Part of a small language model's weights.
Training: a variant of Muon for these matrices, 202M tokens, 3080 steps.
Each number is 128 + 32 x the weight over its row's rms, rounded and kept within 0 to 255. Layers, rows and columns count from 0. Numbers have three digits each. The size before them is the row's rms in percent of the matrix's.

# down: layer 4 MLP down (transposed), 704x256, rms 0.111, rows 262-328, columns 64-127
# gate: layer 4 MLP gate, 704x256, rms 0.203, rows 263-329, columns 64-127
# up: layer 4 MLP up, 704x256, rms 0.208, rows 263-328, columns 64-127
down262 099:118145118108113164133196168054121121142156133151113150096067086125077104155117148194154110177105167098131125111146115112108110094133104101137128117157152137120164140128125145100154085099086127
gate263 092:119143071075115142074129091141098114150142151118113084113129120183133119131147149088131192089155130180117151118097176171172092111093130122110096149103170080132099094142101121133100134101120120
up263 098:125153126083160155144119077141113162119119163128140117097162118127166088161072110099161149160113064080127131138086138116070127165174110175149151100135130180071069125094134148164102150122162107
down263 096:146104098141145090137164172159126121143127128122185146149172105129190139163121120120191129166105164107160144121159099151130125134123153193108093142109140118096114153107120154156149100166141099
gate264 105:119133080174120126072147125096130137140209168123122119144078104140154126117144099099126149145140084157085126106136138066182135111057116133136089082135163173139147156155172118108071154125143108
up264 101:095144166128182098171135114122112140132117201127089190121169202167123118102098149144087153167148119156150088162143154129120088095108156158104118193026168101114167163115123111094087113107142138
down264 104:108133088155190071152152106050086059171191182101122104085162147134119105178116195130116195119169116159133062082148186079166151070154186178120089105119157176131125135136121126086125118132146111
gate265 099:099135141164111119079157117125110109097127134106153111181132140120146138091083084132149114107192196123185151160163138089138132121113063091148123161142131106124100137100116088150175192140125173
up265 097:065112151156143195176156125120120141127157119147125153116098103157163173096129122167109145084136108149142116162072107100076039087194138110127110136098104160146100155104144122036125148076103169
down265 096:103130127071150094084154164086066107151208136146121157119146134116136133121136147170121143124156185121195082154154130154122161143146163106073153126122087108168085137080165130149151132168115131
gate266 102:143154148069206164189163114124078138086093105151115172164131128110159104196120103115194088113085057105155148158157167124158091103105137148140140194121110165073079141105137152096120124095082124
up266 106:087100100109084125145090208098121141186116176052117126169127163152113113157146133123063141172133091103118149107124138139065086140122173095186143157127128154091169100183179091151220162096165111
down266 104:149090123162166082147085100096140152094158153108189127121125188102164094153122099129125122127164143069127114079109120135105045081163058158160110088129103112156149123160131134162113142152133109
gate267 093:139149125107132091163091155109154157165095145122149160180114148116101176131074120118113105163125102150112155134126103105050101085108118080085131133132208087098041187097136111114115040137155130
up267 100:120142114084118087131146171099092203145103210128149108168163115116114064160126094104196157124146098170122116148150121124107143123204127144079195125096160133178135130175113097158097145065134131
down267 097:190131108116079112153165125107158138117114130123129122187168090129154117089085104133098139155140113056114138116137122179070112085101141134136184136143149136111136175171112168115077034098123139
gate268 104:110151154101092104160147141116111147156122124158176184155125091189117074197083141122089144137163115140128095162129127161103151159087140113136179150119127122127091064162132106111107113075165096
up268 102:123170105131115140135140134140107074135095127181142091157120191143112048141083111178085173129140103132128110196098150153103152114078100185103120122132155156148190116109118164105197131131155097
down268 102:092171151136138107151095084136086167137147097161135112131103155147133137202180112168136137101113114145173137152111100112127181121113050132096165093134136130155102137118111075079227135073124114
gate269 093:103072126151111076161063164109152083149072157114162128137137097170137157115119129122137153171136155132109174080139109143092131178184138072136090130101189130142143152145140097109129119078118060
up269 096:135103153176173145188120111084125101065089136169154160175070105160114130133131137144170140093144105118065187100132085164096103122180107076109118160050145154123108143155051139076113141141159081
down269 093:159133133176184179059107162132177126106132174108142116076117144102126133123130101092155124147179171098165146049186157132128063102130164115106125119094097116102097140140115107124170049131139097
gate270 101:151082124177150172156176132114086133123111082151209143163127173148150165117087098119166153129170089130133103152064122082115125123167149149154085127106083078131134145152154149183095096126178156
up270 100:099131054132132089148193149141149137148136151104131104120122112140118111136084114139189165149161147208138139057098121119172156134123157153182063177164162063173107149139147153142126079161150166
down270 098:101196116152128175094146166121118107071086102123081176210145125229195120094114086125124090167172162115157178150130156190122096164098188084133165144104159131132109117104113085152095091146123151
gate271 099:103087132094127111092118095132044093161171144098163103130125135136179166162134118117086091110087092107203158139143074099158145146154095099154129162071123106092102123152145114099136114147085132
up271 102:173149167044142105122095052063110122131154077072151158140122173132178136084088120082174147100138151127177123123153103089128129180084081122149143123140141122081114099145128158175110124159076124
down271 103:153136178125216143054148124129067147170150101157160199099115110129124124141132120123196103069140127119162108183123124105136151154163173111171195128132111163118069130106186150085192116148104156
gate272 096:163096090115087144158082122162134149141115084105167109144149106160153109150173089105151092118113170042149121101206119121101154143169153092083068122143154105120145119099132111145087120130116151
up272 102:137131164173085115082063156144103075082139085110147122161172122148175090136150170127106082132105175139149114105124156086097136165134096121105171091076138144093148185160127102136115108111189143
down272 100:166086164175155127128115110074120101180141151130143113081132126105092137080113090093103158116153155126139192161123164153134155161104167077134113040148175159123057105125140127097138054147081167
gate273 103:077164172162082127123136139151143150147097137095131145140143166090134188088079102176119171161060137153161184133157169153126156157119069132137131108116159141104131139106128130125157130115080144
up273 106:110127115165163121101088140106162140132119125160111156168088126168121108184173105116120074157140069097135125109104192119114150077129168151114098066078102123124155140178066145132110079126159150
down273 098:118107149133097144184076096090121138179155133123077145104094119137108122185135192174121116119131122174105089116140131118146117063117068177126075143157165117123160118142162157122174061071124070
gate274 104:135118090133100192142156124088147136109123132141160163128135131181100057117144134102101150121172134123181138187120093091087170162191137118131127153086183053148099078111131157146096106073141099
up274 104:082087077072170114173115105074237096125169149150059096123094113141177094085150116115078135126148083113192128119076100106142094158151104092125108156139132074083107135132124123139154093108127117
down274 105:155104187104167183137089128183134118110153159150144149141083173076141176098154125160117170132158099053168154124104145121190087119070168124158124104140141150164167099188139105120124176158104163
gate275 095:136125177093128181126125106124119151167088133125113164091155137160144118101152106110111131082083100114121102151139140103120125162146074143132106107136092173075148129097092095074095142136172126
up275 087:106125135218105144133163160202129164106114085091126061097150125100178137067115174134089117103191123141110115108117152150118089142145078125162113167129165126140122127139125130082129143115116143
down275 093:129146168136143192104114162089128144078153147119156145100148123090171113136158163102037084159082142114106179154096157109135109165098155164122099153134140084084142188084124131104084100051114097
gate276 103:106196116089059121173129110114154175075132088108066122114082096133094148131116091214122069122091146189189114144126090155119109105162175093182055141122125091187164163110152092164181097136129078
up276 105:091183113129117102140137136145196140089052139138075146135116148082084134090136076178101128139148104107179097114152151144152142190108152119168066102165140114156173171160178131170093146088089100
down276 101:105107094143182150136051162145083187139162238096113137095171103080118077157152179140139113142137147126139166130143088104144147157094095107106047136165112052117086130122127061117150084080129137
gate277 107:099106113108143070159099156186104062114138107084192170134119091137097104138123146111177130129169144136109130165067127083141134119171149095116106139097082130143196102118145106104149144153142165
up277 103:107207117131084122191137151159174125091127137130150109095092127135073157110192197121161155054128167132117158117123132134148151066158150107124077148152103152156162102092169114102186147143149133
down277 101:135116148075190124095179108197167140185134156126113157114120160119085141126180119113112103083160150161094120110120131105134118130141216125164093116113167126148109150137128104122116124138178090
gate278 099:091136156123018128137123123154097129105104086046139188167177141150100128158099123090142098105059094132180103082108079149121137124163139133165074120136116120130060160147131115154175154092183148
up278 097:071104091143134072098133126101111160134116115076133155143123139088089130088104090129217122157185130100120183127152063158052169144133156118114185119175131056097090180134162152118116129136112101
down278 099:169125072161090099183129110118109076115122107156097124171101114128123095144089138083162148171172143184099096044129173090182212072123072098067105114127138150101111095130165118090092138102141145
gate279 096:147142135143153145120172146128085089175124142160122110099091197075113110143121171172189110121094110154131091136111079160120187070101099121138144112123112143097128103159135147088126153086169120
up279 097:143146070102130139143133127097110111152122078141065126130112112125129151119117107148168133115102187138111101163154126164128115127146147085055158116163111074093122051136134183173199127126130130
down279 102:143100198096064035083106125068165110137095158132143154106113112100125132147125082103161102170171157110189127138102104127187067133122083107077040120162150102146131114129093124086099135156130096
gate280 100:102170172163127111130157099115188146045138123086154122080147177155156136121176105133130125139136085196135125136132118091104160060155219098087139146134154135177120168133127120101140062084166136
up280 099:152155155149124122138146126087086123109149131075133116168142053186144168182130115117114078146109149144152092119115103091127155145130106110085159161117146133055092136132187111093118204109082106
down280 097:062180143166181106119130161157100130145167114182095104165124163131145105137113115091136149123125085131120186082117118124148131077188125116128059110098153130074121119120115131115110101134166136
gate281 104:189131133145111122186123103063175107169147146116177123183130117162131149068123149090121059114077123136108113104122188126097123115119122126159083135128068091122122191138167181125141188128084201
up281 104:057108085037131106116158119103134120177161124101111100146149125112094172194091126094136154139100123078213078021057113117167132137112125153134140128122139144066082112127134221089139121205131132
down281 102:155167125108177160106165104126174134092144095143139128102170156092137105117130102232144128146144195134129136156128142154131085133153101095145035176083127114087143149134123142133094150113150130
gate282 102:131132127176122148103181108118082141197132100152112089129136138086160135133112139127121132108069131032100139202170148110089195139100111149161098076079192120198177155121137148140142110179100158
up282 095:163119168164116125108190141172145140146122129086102137141082130106120102126090137167118203157135184190155124104128118142175184122131121109120121091125099121128112105136076194125072158112135151
down282 101:110158151125119102088195121100104185118167147126100131114121172153114149105116167153078139139123158105145117144112111112076151144118082120125112110141133166161081165121114146107119138190149077
gate283 092:186119112124062171160143153159119103139128134087106092131065162142063128090147125096103158087076147181091136117127127144113199161132060186049169128060136134128116074103148084110119165109151145
up283 093:152056067112109165128050130161128110080107067155143108195148089125126137095099090095107129113139134125144120196079116102171129110054099115093140126122115132109160111087101137124140051181128117
down283 099:132124117121147152135144174141109096188152110128164074133098155126082143128146138096164188154114091107092138153139141085080142088109121122046067123069153082152121122106131109147194130131134121
gate284 103:132114122117145079098117142184117099124125131105184101126113174106123150148126122130178139145130126169115182129106122081109085153159125122146116141146118146099145159144115111168119165118084087
up284 105:153126143105126125131111157113070164136106067140083091117149089132181106154040117163149169094164144072103064168080150090169083170132126160115071172110128066126144126130126082110133150116048186
down284 104:105093040140146190146098097112169136133136144083129139105127072175157099159133130122148128132113077095094098108113103116137133188149112095142102149093156092087154046122211101125112101177111058
gate285 103:070144132128105089163139087081100093120122117138094160168068099127170090040116174124086127135126116147121097142089169174177184165176108075078114133121164141100084162158093166105122133161190152
up285 104:127118158091080098136140170150128136077117181146150065195102083111126113159094154101095114109076151144145104113139136088132166106098166055119154150139141142152166142130166125060121130190101124
down285 100:093166134074186140132232177112155156111091132111134143163125092109132148081120102152124136124120110103114164036115086166113134146104175122132143082106167108127165138122150156165113165118154124
gate286 103:178132160173116171161107112123118130127155113082153086083050110150113105121096145102060088164114145136156112088106149070149153132168089211106094140133100124121139117112073124017120105165104093
up286 106:177135106104150074079145190163159125119166188133137064129140196154086167100073141105138128076134114113106083097098130131129112117080191115118061107156113134100115160127138149206173130074120108
down286 102:052182119066175189168095134124100164093136087142112153149180172083214164113156120121119123109102099114116146074152107139031105136075122116140195149122139079156145084111135168135102138126118130
gate287 104:118139101140083182093141099092176142069196092052063149110112101133127134120128124129118102106091145110114134112156140182174121125112124085081092087117138171113091128202121123133154156108086120
up287 106:169077139174167049140153124147168087170124119166115133162134189168156164167120167128117141137115136121113179104086149156097122188131241120095139078149174173124133113134122184090164083135124166
down287 104:142119111121168114087128172162095066091088098118108121175141105134110098138060084150126061091142094170135177131202135125109142164141169126124104138127088171110147147149177103109098169163121141
gate288 100:077070144156131164113178122120041124110055113125158159123134116175169133138124149121136161185103153182130188127090136135103120100133120119153097113116083071129090188099148092143119117168141110
up288 103:070108075128126170168129193190121131131123120111196151136131145138109124124104146156157160119133128159145123079121143147164090125057099097105147119127060169101139137120156191152095120138128126
down288 099:153129143162170137154171105092118137155192135121126160096099140164131164133125112137118194145160133113170118140145143120127089116081183121166177066151128165049154160138120136179142107138123160
gate289 099:151131165114132115188180061197087128107096110136101113118095143157157090133137112167168162125069145143169094133160140147117140104126133063133115128099182136123181195136146093093116176112089157
up289 099:063105147133140073107149114127141087148127099135133095089093087173160084121122074145179143142096157164183118068124124098145134115131111160130078167121129148136164112119150151120152089189118129
down289 097:172116151087140139086116187146107139097132176163145108094096119166162164157120119150118133097129107172159104116161118151136140102143167156116091058163115087168160156135141109094102102133084127
gate290 090:142094120141132104126140067111134107161167132089146188121150153129161134118095167084124155066099096111148175115107067072149093082105137187093133109071140099143133071147122125128114164151113112
up290 094:160184156143143152071102224056108125155156094143112150171142088118116136082170107170110129171091110114160137149095099142098165152105195105199161147112111118077118130146112124098092119152133171
down290 100:087126158123102127118137138082132125123156144124163122158161101139139152139120135182141156051127121161132185098146140093128120067111159119106144158140174120134154082119184146138104148101135126
gate291 105:108113116100139136161143105154130145165090092172138102092132094071133125152136114105177105095132098129123149139130140184172098181135132087178158144160101163092135181138154067145121111108117134
up291 102:184121115141121116113137140109093120100121228122148058134128084156158155123090153122131145102106091141154109125124168108147092146115132092170096093078187103100148127150145122133154107141145088
down291 104:115175098126158150192085173144103163130151159159158130079136120098185091127096138143133145139104102097133122126097141137120173089156131105141143113137100124125155116184138113143129161148159222
gate292 099:094149089102165179095118162152146074140121070166152140108081117143189096114118148076105123151133117107174163172143161127100095151091088159087138177128082055152126110146128146185109154145163089
up292 102:072085131102117135166084080146113137100102172104160139112112103069146169123112111142164182130130086158156123178094113133132117139135130124152127168168102131158117134173122125087056158106071153
down292 106:091140142188184132062093104171171104136173090126101191134140130114163126121122193099149146127171134147100199207142149127084121123131103131153186129115121128126123102170101130140121138082135142
gate293 103:132154104123160148113181078104111071112146141160172082148159121088112196156148151185085160121099135150178119108151133128171102141158135144169127152106107165127155085144115117145097084068051121
up293 099:125143052140110141139106160087100169097125086212128137166194129082126131133135139141174144130166136162116129115168094091154190121132149116140137144105075126095063169195090124157163134178133100
down293 102:147142132158140139115144128174188080060142113092137116125114156063108083053135135108123116128089188153102119134172102097084087171126124089132147133174044164141160128144167153117084158133151138
gate294 096:081145162071150102147150153110129148150093117126150079086118152097160138195132186111115136189179071082161134167125204129066149097098097162158126132097126149142104136136117075130089025123128114
up294 094:102117140131166121172158067131093152110144171098095119128148147129108160175098167169139145125127135092169089110108103148154161178108190108126093132164125149132145129101106108169113156164118114
down294 098:150140106127172094123107117139114107090126119110117057104079128158167182102080142116141121133078125118138173112179157115123147123096111109162059127104094128145208071148156095135120135134157129
gate295 096:095120093081137036177109191142075108076161131109101172073108098079124140086143099127207153146047087134174095062168186112139128179125100128193136057137100144184093080120142148141146075126123174
up295 097:122135117086115052113126142141155120149069085134127093116067145084103148123109095104203133108123196152070158136160102103113089132110163123160128160090138108160190160115114156164131208195101148
down295 095:157150131061098077083181143158109105167118149124130090096098136149140126073094074100131140150113179092159047082126143107097141127195070107071071107108197155151106098172087158147133154075119096
gate296 103:150100163103169146083166090106149144126146162112145144164163128113115195129113103098103123138090168121152170129058187120147138111118095078148100070140137176097144124181135191185161180085091123
up296 100:113159102086103095116178107158136139139087106094141142120104111142145110124086125120109103128136161055097173189175118145065112109162145121132181153217113146127143158129196114127112091127130134
down296 097:141098131158068107114098141134106110079107069141149117112185129152124134081229075103112202122159136119100094126137067144075124101124169115088154077070161185166119141153132148080075138091119106
gate297 097:080097138101080111097112117073143145137191176200059115088141144146141096069139100128035134099113142097168122063146117161102115118133138144126088173168123153158145134145137137142188152190154058
up297 097:138154144125091142135079102119117131102085082113177142123091082125207148100135149161086138142092103118174121178143143152155139152167125114103158087103114111099120142212125112081127084148156189
down297 094:126076158176080130149093070108114163067130075191148125147157136111132149146201146179196145171114132168151077187073090158183173120140113122137095114091130082095125078135119181120131177173115185
gate298 102:194104147114146148184078133165202113189112091111112119093090153123144115121124145118064161114088075087179126085100124117129108152115094130083167089132141146088099107134154134125076115104080162
up298 109:100085121144158132124172151160102121128119150069145101093144150109137155133076059149140116142145142160070136133157095177147167119078172126157137099077132181131110109128162158133078134095201112
down298 103:114136123148014165107117130112107169092177179154118095129109091127126120135144132117116126084172149185133151153140134119113117136147129106125098138112104064153136105124146126113098193121156148
gate299 102:165125174134183089138059098144149159120132083109127118042061121130177085116134110094160155059204137163093148103131169221089167106136136121152074139130088053105128152090158177163087172138094154
up299 104:072126101124094135136095133154102139137151087104105150050160111138124095166148110109100156162108135118117087126195187155114102113164138115163070136082162112162200172200170118158065161177145132
down299 101:155111135144134000153096149092093133166145096108136127161107097087096109103107167110091125127082153136064086098108165178147141106145099151127113066175086140066152125085082114170122132120100138
gate300 109:121104129110129124205125104135092185136180132139174172107099119129166097099100100198140161074181174109097116091127116166122108096111134068130050160149136138181113154152156100142158136126122141
up300 103:078097106149168082127125162148084136156162051136144127095177130096084097103116209051145110163166106095075089148110101112178144115172101120120171115117083104092145099146113093141126107095112138
down300 104:155080035138129155198142080159135113109125116153128089121144137134145118186143109134141143100132120132095086147134102145144083160090063162154154119127194124164122125134095072156150186144115083
gate301 097:137152166076102136143152162141166099101095071159107110109081137123109084111076125104149121111112079105133159075103117121147188104114136167119082118173127054088096139138148132150118179124092109
up301 099:137133138172119083090141114126071105141174120075132173165146108078106183157143108200083159121115169137089121138093109154117197101198142174100099149090086121132135139126097190112123142065156155
down301 099:099155155159096080125177131090083111130099175113057102110167114144149135145142139103160124107138168121113126202085151194125124116196201144186159088104126133137123120158106114127113114093107134
gate302 095:158137070088116143139114147118104119144161149053129173155121119167120171152146134116141092098126095180106106129190044199127170142128133185129096143079104142137127078139211124139133160177124101
up302 091:151117147135138114124193126152124154114106105159112159121149091101140109140090084102114155127170091132107149155120135165115080113091098126158105057123107112137168072185117079145089160153174089
down302 094:109166162157127122159141119133128119069132162130108130094137166157088087060110145071157120133113147119121109163081150084125065119122140111128168132170143137137116092126140115043114156073127148
gate303 100:106130179095143114163098136140168094115087195110142137123136157108094131199111141134134131168105115129078079090096126169100112126153091131129085155165112152172138148138144176101159153159174124
up303 105:104125159098162113111143101149138156109095120075085147148121044051099122143159084090125099091148123112120138097163100169118073139090147175145106088121134114168066133137112131111179137114183124
down303 109:153099166107115101157220093158118177099135118127117197150107143121134103086089118187168057125148122128115078096128168169130131101084167171139074079093106103152181114117123071087143086124160080
gate304 099:167146185108043109116101123104106123134070187131081104085075126126136121101120113174155140121123141161091097070127172161186118130164087122129130122090131087163128177132114155138057133141126150
up304 099:127156073118137176088125102088123109124161058109180143148154142129148110172142111149137119089133196064156138149096112109147166134153119111087115149179154106110139118129128132145140141072100120
down304 099:157136134097159160121079139171067121127157078102168166134130098169203137155115105136086161137134098124054141154128133132131085156127173072115057087116108117082144081176200075097205120134205140
gate305 097:123125132176163094093156127189098145110116118108102132134071108110121125092150190134167167155103126156154139119174073102095071063079130091164144210110121173125134132126170151118102150123085071
up305 102:102076133151122123128116124102100134115181101158128100087133146155136147124202141183126106156118083143141180104169119112080105180163068149133121077156103070174118150123163169153098125156155102
down305 100:174157114127097049075086100090089084182144174104132129161134143102139181170110167131108101102192104101095081142108137114144136183135116144128086113178121141080088126141125148194110165114152091
gate306 096:179097125134145070212134155187120123127109143132119105129084167110064154108098126168104151059122123179137170102177105109058154122130153123127131129108144062132159109149101143049082161129106159
up306 099:105106159161150097102141130128116133179117120141112154118173092094090112107175102121122118162131185072152091117139117115087117108123149089072112070212110140116159111120153089158135131057135106
down306 097:144120171110118074124130113113122135138072108099116153134119194158130062123136139133110199141099148081105063159109103083132186145094122132129149100117151103137163196110135105105146080143098140
gate307 096:097084157137127151133111087120162152148122108156092117150170157064155178156149100071127110134167171159146124150124083123144093120186112140147112050127105184152140165152085066184099225111126087
up307 099:130182080166155076110154128164118133151121137095143183079054138128130096090118125197188090168106094075084166113133112108108139077119109126126112154130120108184140123100216127116135081114134081
down307 103:109163108182090150105120135117154163095146129125126140128065139091113133155082102211157173112124083132122088176148167136126116161188068102071121076138131123172107121160146181127142079113133131
gate308 101:107100083083107144120106094147144155136147117149117112136121182140128181136108046126095117114101061108148097084233169117097154124108100160082141176143152166102127170171117112085136173101084148
up308 095:091125087067239121144182111158122115075165144161146138126071119104122184157113160132088172115126124091121136137169130148144151155172121142152144112153098062143081136067081174128109109060186119
down308 095:124186096111190130131190175096166132145172173126133107135158153109111167098139148142143103151150085131099126124117181118139106154150182113086094187139140088099098138104130121139133158124136081
gate309 100:143138108161131106092100139156139136166132122083170142115126164150120127165079166100124105113100084140143061135130178141074142177161122125173146122157133133177100150184209096143104109198213104
up309 097:114122147105090125209082166111129133165055124081091143097110113129091112109110104190113100025157130157198092169123150113095106105134146156120146105165113145167142135159141164116134138182172116
down309 100:132111121087151124150209101137105085125144131129160092148085109176079177138110176067140113074143122114154081111115114133076158150150093149116181116120119120112117133141052123143142211105192171
gate310 102:122137172147161104113154110132174147187126108095145099156113092130105147149170141129142122118079131195140114132152188101125127128124149144159082083133175145139125162177145129115120060158148140
up310 099:127065117164158171090100170123089099130174188119198154167172148135109136148114109164119115146132106093087140111181160109084133072127136123101098168080156185174156105113136125128145103132113055
down310 102:110096119088154176160079118161176146115108086143084175143120083113129129124078124115147127144170146186103154114170173118156133129138151120117180179109145078118127112142120113107083104121200151
gate311 101:150107165173119144115164077143129140147100140170110180159173072142121139119110122166119134148153131186151070141125120089111104149140102144099161073125118159101155168138132166149127118129117161
up311 096:147124113149098089111086127174162146153108110043106094093122141112129130204129115087132126133131106107123191104116098179058206109122169106125139189107140092113127145152131158103108147153114142
down311 100:094140091119147180179148101157155154170102063127139182121099172111106159141121092112136069168120122129105093094111165120061194110125116134141107125098111097163140160123186155138135150108078132
gate312 104:093149081123124117146129104129125110130121111114113100073136106128142148140146148136092109065137097153060111096168105114218119116184125065114077136175063082169151128173130150111169210140122135
up312 107:079107154150149146173186154106149114102115130085124071158066136116097147136138146170186139142070147140163092085144060216181122122113146197124121131130117166063140137059073139124137061130139104
down312 107:072071146172088158186127152129088098154136099138094130118101114119148132139108109146159109150100126189135089139091135110137180156156135106144085107166060121126180063163171094099144117171066088
gate313 096:163100125107126153113171094151149138144149092066128082145145100096081112122152130086086140116117186120159158135086110122162184105090157113185124143081107106094128122131131137124168098100166109
up313 099:139134176118099129122067103155100161171130125091053088096097161067074195147145142109117119192147099168111119116141135138114149189125107139135160108095178173122150110131141127142101140185080130
down313 099:148133113158134081109143187142110141079134169097144148133138140105086167191061184161123122151135112094088198147059117098069143113114165089113118161180179134090122089138115140087132139156114156
gate314 098:142146109134122210073076113160160156115113139137136076156089142173135108146091150124138157116148122107125116141146203077104110119111173111124115056175211110113117129122161073116091129124095075
up314 104:141112142136079197144097151095141128117131165137099124130133135088137197149097127131099069133117112098124137146111130179161145062173153088137167149119113183121121129172091126120176139159114168
down314 101:103097142132101088170088165126098130126127157100120111165177149151119203173099100129115074195104112131122116117128148146105182154127110150089112162156157098137105136163127111095159087116169118
gate315 102:157088137131088140138082051162118112109115129151121138100118142156119126154130069079117150132160128113100096154125193143114117191194133109112172071156167148144092105055205109176182086034128138
up315 097:173096171051127106170171058159151156102085116080151124107104153114165101157122117184107146132121141097132140127156147109106119169156125105143156147184040111104133087136148181156117116159127129
down315 102:105160080103108118147121038095164113075079088135098111132180122099148099132112149131095137150095169183125187193135132125052122140122129130165141128191131121175121102070098114148172148096162159
gate316 103:181127136161210143183115184124140090177126103085159107133135165157165124103138112173122102090096105105156184123153118135054163135096183039111079126107139105121165115089170121173167126129205133
up316 107:131168161084169117065090122177183115119103125149110091134110140099077075111108120117131134121092138160108134144066147099133099128157160200154152120141124185137187174144100195126089071164154122
down316 102:125164126089139129077175082137118127152133152148117124143130097161152106069121208103114123152126167150141127144148152131116205111090113161143040129171151122145153130150103197090089103076097092
gate317 101:205059114129125131119168184118125137072171153108204076175152107128155097119115072113125106124148115183100098126156163167108100131123113121140084096150113181144074185135127140151154082124093146
up317 109:144113145119113186144145121125124176123139139136118169177154122160164165088105124152128129206155123106074139163109114112138102129116110096160154086194150080116163104148074099131148196111127100
down317 105:091108221133090114141063139104147175121137175101132111127145126114093126130088121136124079065115133091096154172163108172114234156156143136069170105136079106127121133200105185115108134110118122
gate318 101:143134076117115135138162138158140142101120130125119075167118188116135123186156158142165101094135118131126149145153047131131127090101062123060170080099097107112127121124087192179145121148083124
up318 100:134184112094148135116049117057157105165195148126086086095080184121125136167132124036174171112080120175113087086101153108120146072137154089066164097128129168109079174152133079105147120109124102
down318 100:183145202153119129101095158127139172117151157144147130108068162139146105189104117080136105148110079071106100167099118086176151130156130145113062081119122144127052166089118134095165091095127190
gate319 099:136100087129094147109122145121111109091184091088142102112094145037173226124138128104157142094139128136106137143119150176089142094163117105091130168115191124109127101159102130179124154104084153
up319 096:166161138116189091152150103146122099169056174086148139146071157167126124163107114138080108092176084061128115136142169121150113161214117107103147137149140109162109174129160088068136137113109123
down319 097:152098165093132154166142109107167121141093146122126083123138168117160145129102179140106124076168117095082183066100139114159116155133080163130081175113120142119108121133112110064109165130179155
gate320 103:136151163149072122164068097133152191143167136163137122076119102100100120164159139180147126126088112142080126143187127190179090126197153145117128136086116120065183134092122120112121153176105084
up320 102:061121196122096161103101151098125188130171162145102098091147145131068145165165112127158194098140181111150161153136107119112166167150083083168151087105129089109184129134063126165179110127128049
down320 102:166151061163202156145141053164101135136089122097103176123163120126189156130170074117149101178148119058116118130097088114164081124125145163134153107106157145157128165121113059164119054127128085
gate321 100:148179103112163130110181121115133138170181178137173074084076115110161121131136141077149123181126162157124147091162087083145116135162137161106164069163104097128154151125157139120153177128088084
up321 109:170087122164154113153185089072130089077096227129123151127078131127108136134114031126128106185111097076083165129126139136150094136115114112107160092092122130148063139126154122109117119188115124
down321 109:129174106115168082125103119137120110126174229104136110059124126140055124171093102144142137130144102092090156089094092143108109111144108111092150147136077111147121147109156123138199139110104103
gate322 101:146129129088067142155111118099150183092124125159161152166177119172088111152095149175135079123134153086059143120139129107203119129128158087144116146121149115112122113122106121115170171096120145
up322 095:116112112103191108090120113123084177169076107122126178109076160132099122153176171145146126127121125117118187120096118153091170111094125142118099080114094107132086100161146156083080133142124151
down322 097:142102126093080096128157076124141171172087180125095119132058158168097104141110093116093168095164122117114202152112140095131127121157108174152153115082109122139117118112154105096120117092129136
gate323 100:119150127187090121154112193136178070122131170063157080153068067185074133101085163114062160140090158151142167124097073077131140073078156156140095139179088109202154179139129159111157142132109187
up323 107:116134100119071127076101127159151133131153161107166069138130158084092101076063102086081133104066179171118109154146099131118129081121140149090093157075146109198108156129072158156133127099130144
down323 109:123112161111096153095187078133138129153089128084045125197071143105123124129106173100130103083092145140052118128191085103139134056086137186100109136109140055143140070163114127116127078093111155
gate324 102:104166155156155117135125141066170150174135116153169134144116089135132116059138123164097104105153071053106093114139111128119131157130119115168146175139124109142172141165145106139154145132176096
up324 098:143142152174088120140079126139161152036138110109101162091114145189075136149120129135168065133131150101132149105100174172190193199179165131140186179170168151151095139092116109099064155148064124
down324 099:185082156145154199133156125137095152180125165139167107092140176146138120171112143056193113164076142081169107109163096152126120157117137066063157111098094170130111145154081150097086110160166141
gate325 102:121140156084170091174147139145127076138151171092110102088130133151150162100149156145171119105137070118150148160156110149122175133169147134130116116127120120138102102141167133145110164151176136
up325 103:121139118122117112128131105121168135120112165124167181098122079149162133135162153126157168156080084110134051101154057134137133127146097134155125125077114155155122125115132144091094118165114132
down325 103:036143098145168093123057130140162173097158147126095093106149160122103060127146138109102127152097086148115102131103143188108078162107141112136119155177127142192180128131144122134137085136179121
gate326 098:143115125144116194127161141114164124110145139095131118128100143117094130139130102181170203098145086091123160168146105142121173101126077137046107101146141108152140114205150164131180178093133120
up326 099:151080152151116141109035173132166139163111172129104139140129151124153126131141091133152189145152110097123102069098118147091112176166065130104146110152101137202115126078108126122097104101158159
down326 095:101137158118166174116149115147141098155160144116110107087133103154161087107146150156041080108112128149015083139083099131095128113112243065123099133090166205053152125149127157114079095101152150
gate327 105:170082168123129163155097143090126133089070114152144129083044159123127138129091099079120110136072107149084191089113124118092064117128136100137126114116172127131090123107138164136166066121125121
up327 108:141106159107096155073064087150124131072166115126138113107077117140152164101121151111138121167150093127142091097057125150167155134115136147125162138104170134150128130126117110064167137081114117
down327 102:129109118161207163145049115145137110140090136177109086143182153138159158111119100168133133185164116115104138104147068195155113099154120080142203115105167146148154127079109128137157139120118167
gate328 099:129122080091156125106134157147121064098126101168176138113137136086186188138057137108171079173127095120105173066153166091126060126125035148091084175115170138194080139139120121113079101161124133
up328 102:101085112168106170069114162091192099154082149166106146123168117108186109131141125127129161126148086100163124115127097139123156159082077154190115081113067174078057111127099090115174095104150143
down328 098:089098152158094156103138101102145140107128080162088119061102148105137068123163126116131097130075157145107098115133083115089230153137153115168136113088149139132133133134116122161151101146175123
gate329 096:172172095145141101042131123082091093098125134133122147098145118089140119131149067176111134116134157105119101116133176029198079100035118081134193087111146113122089083182097123128147110105096110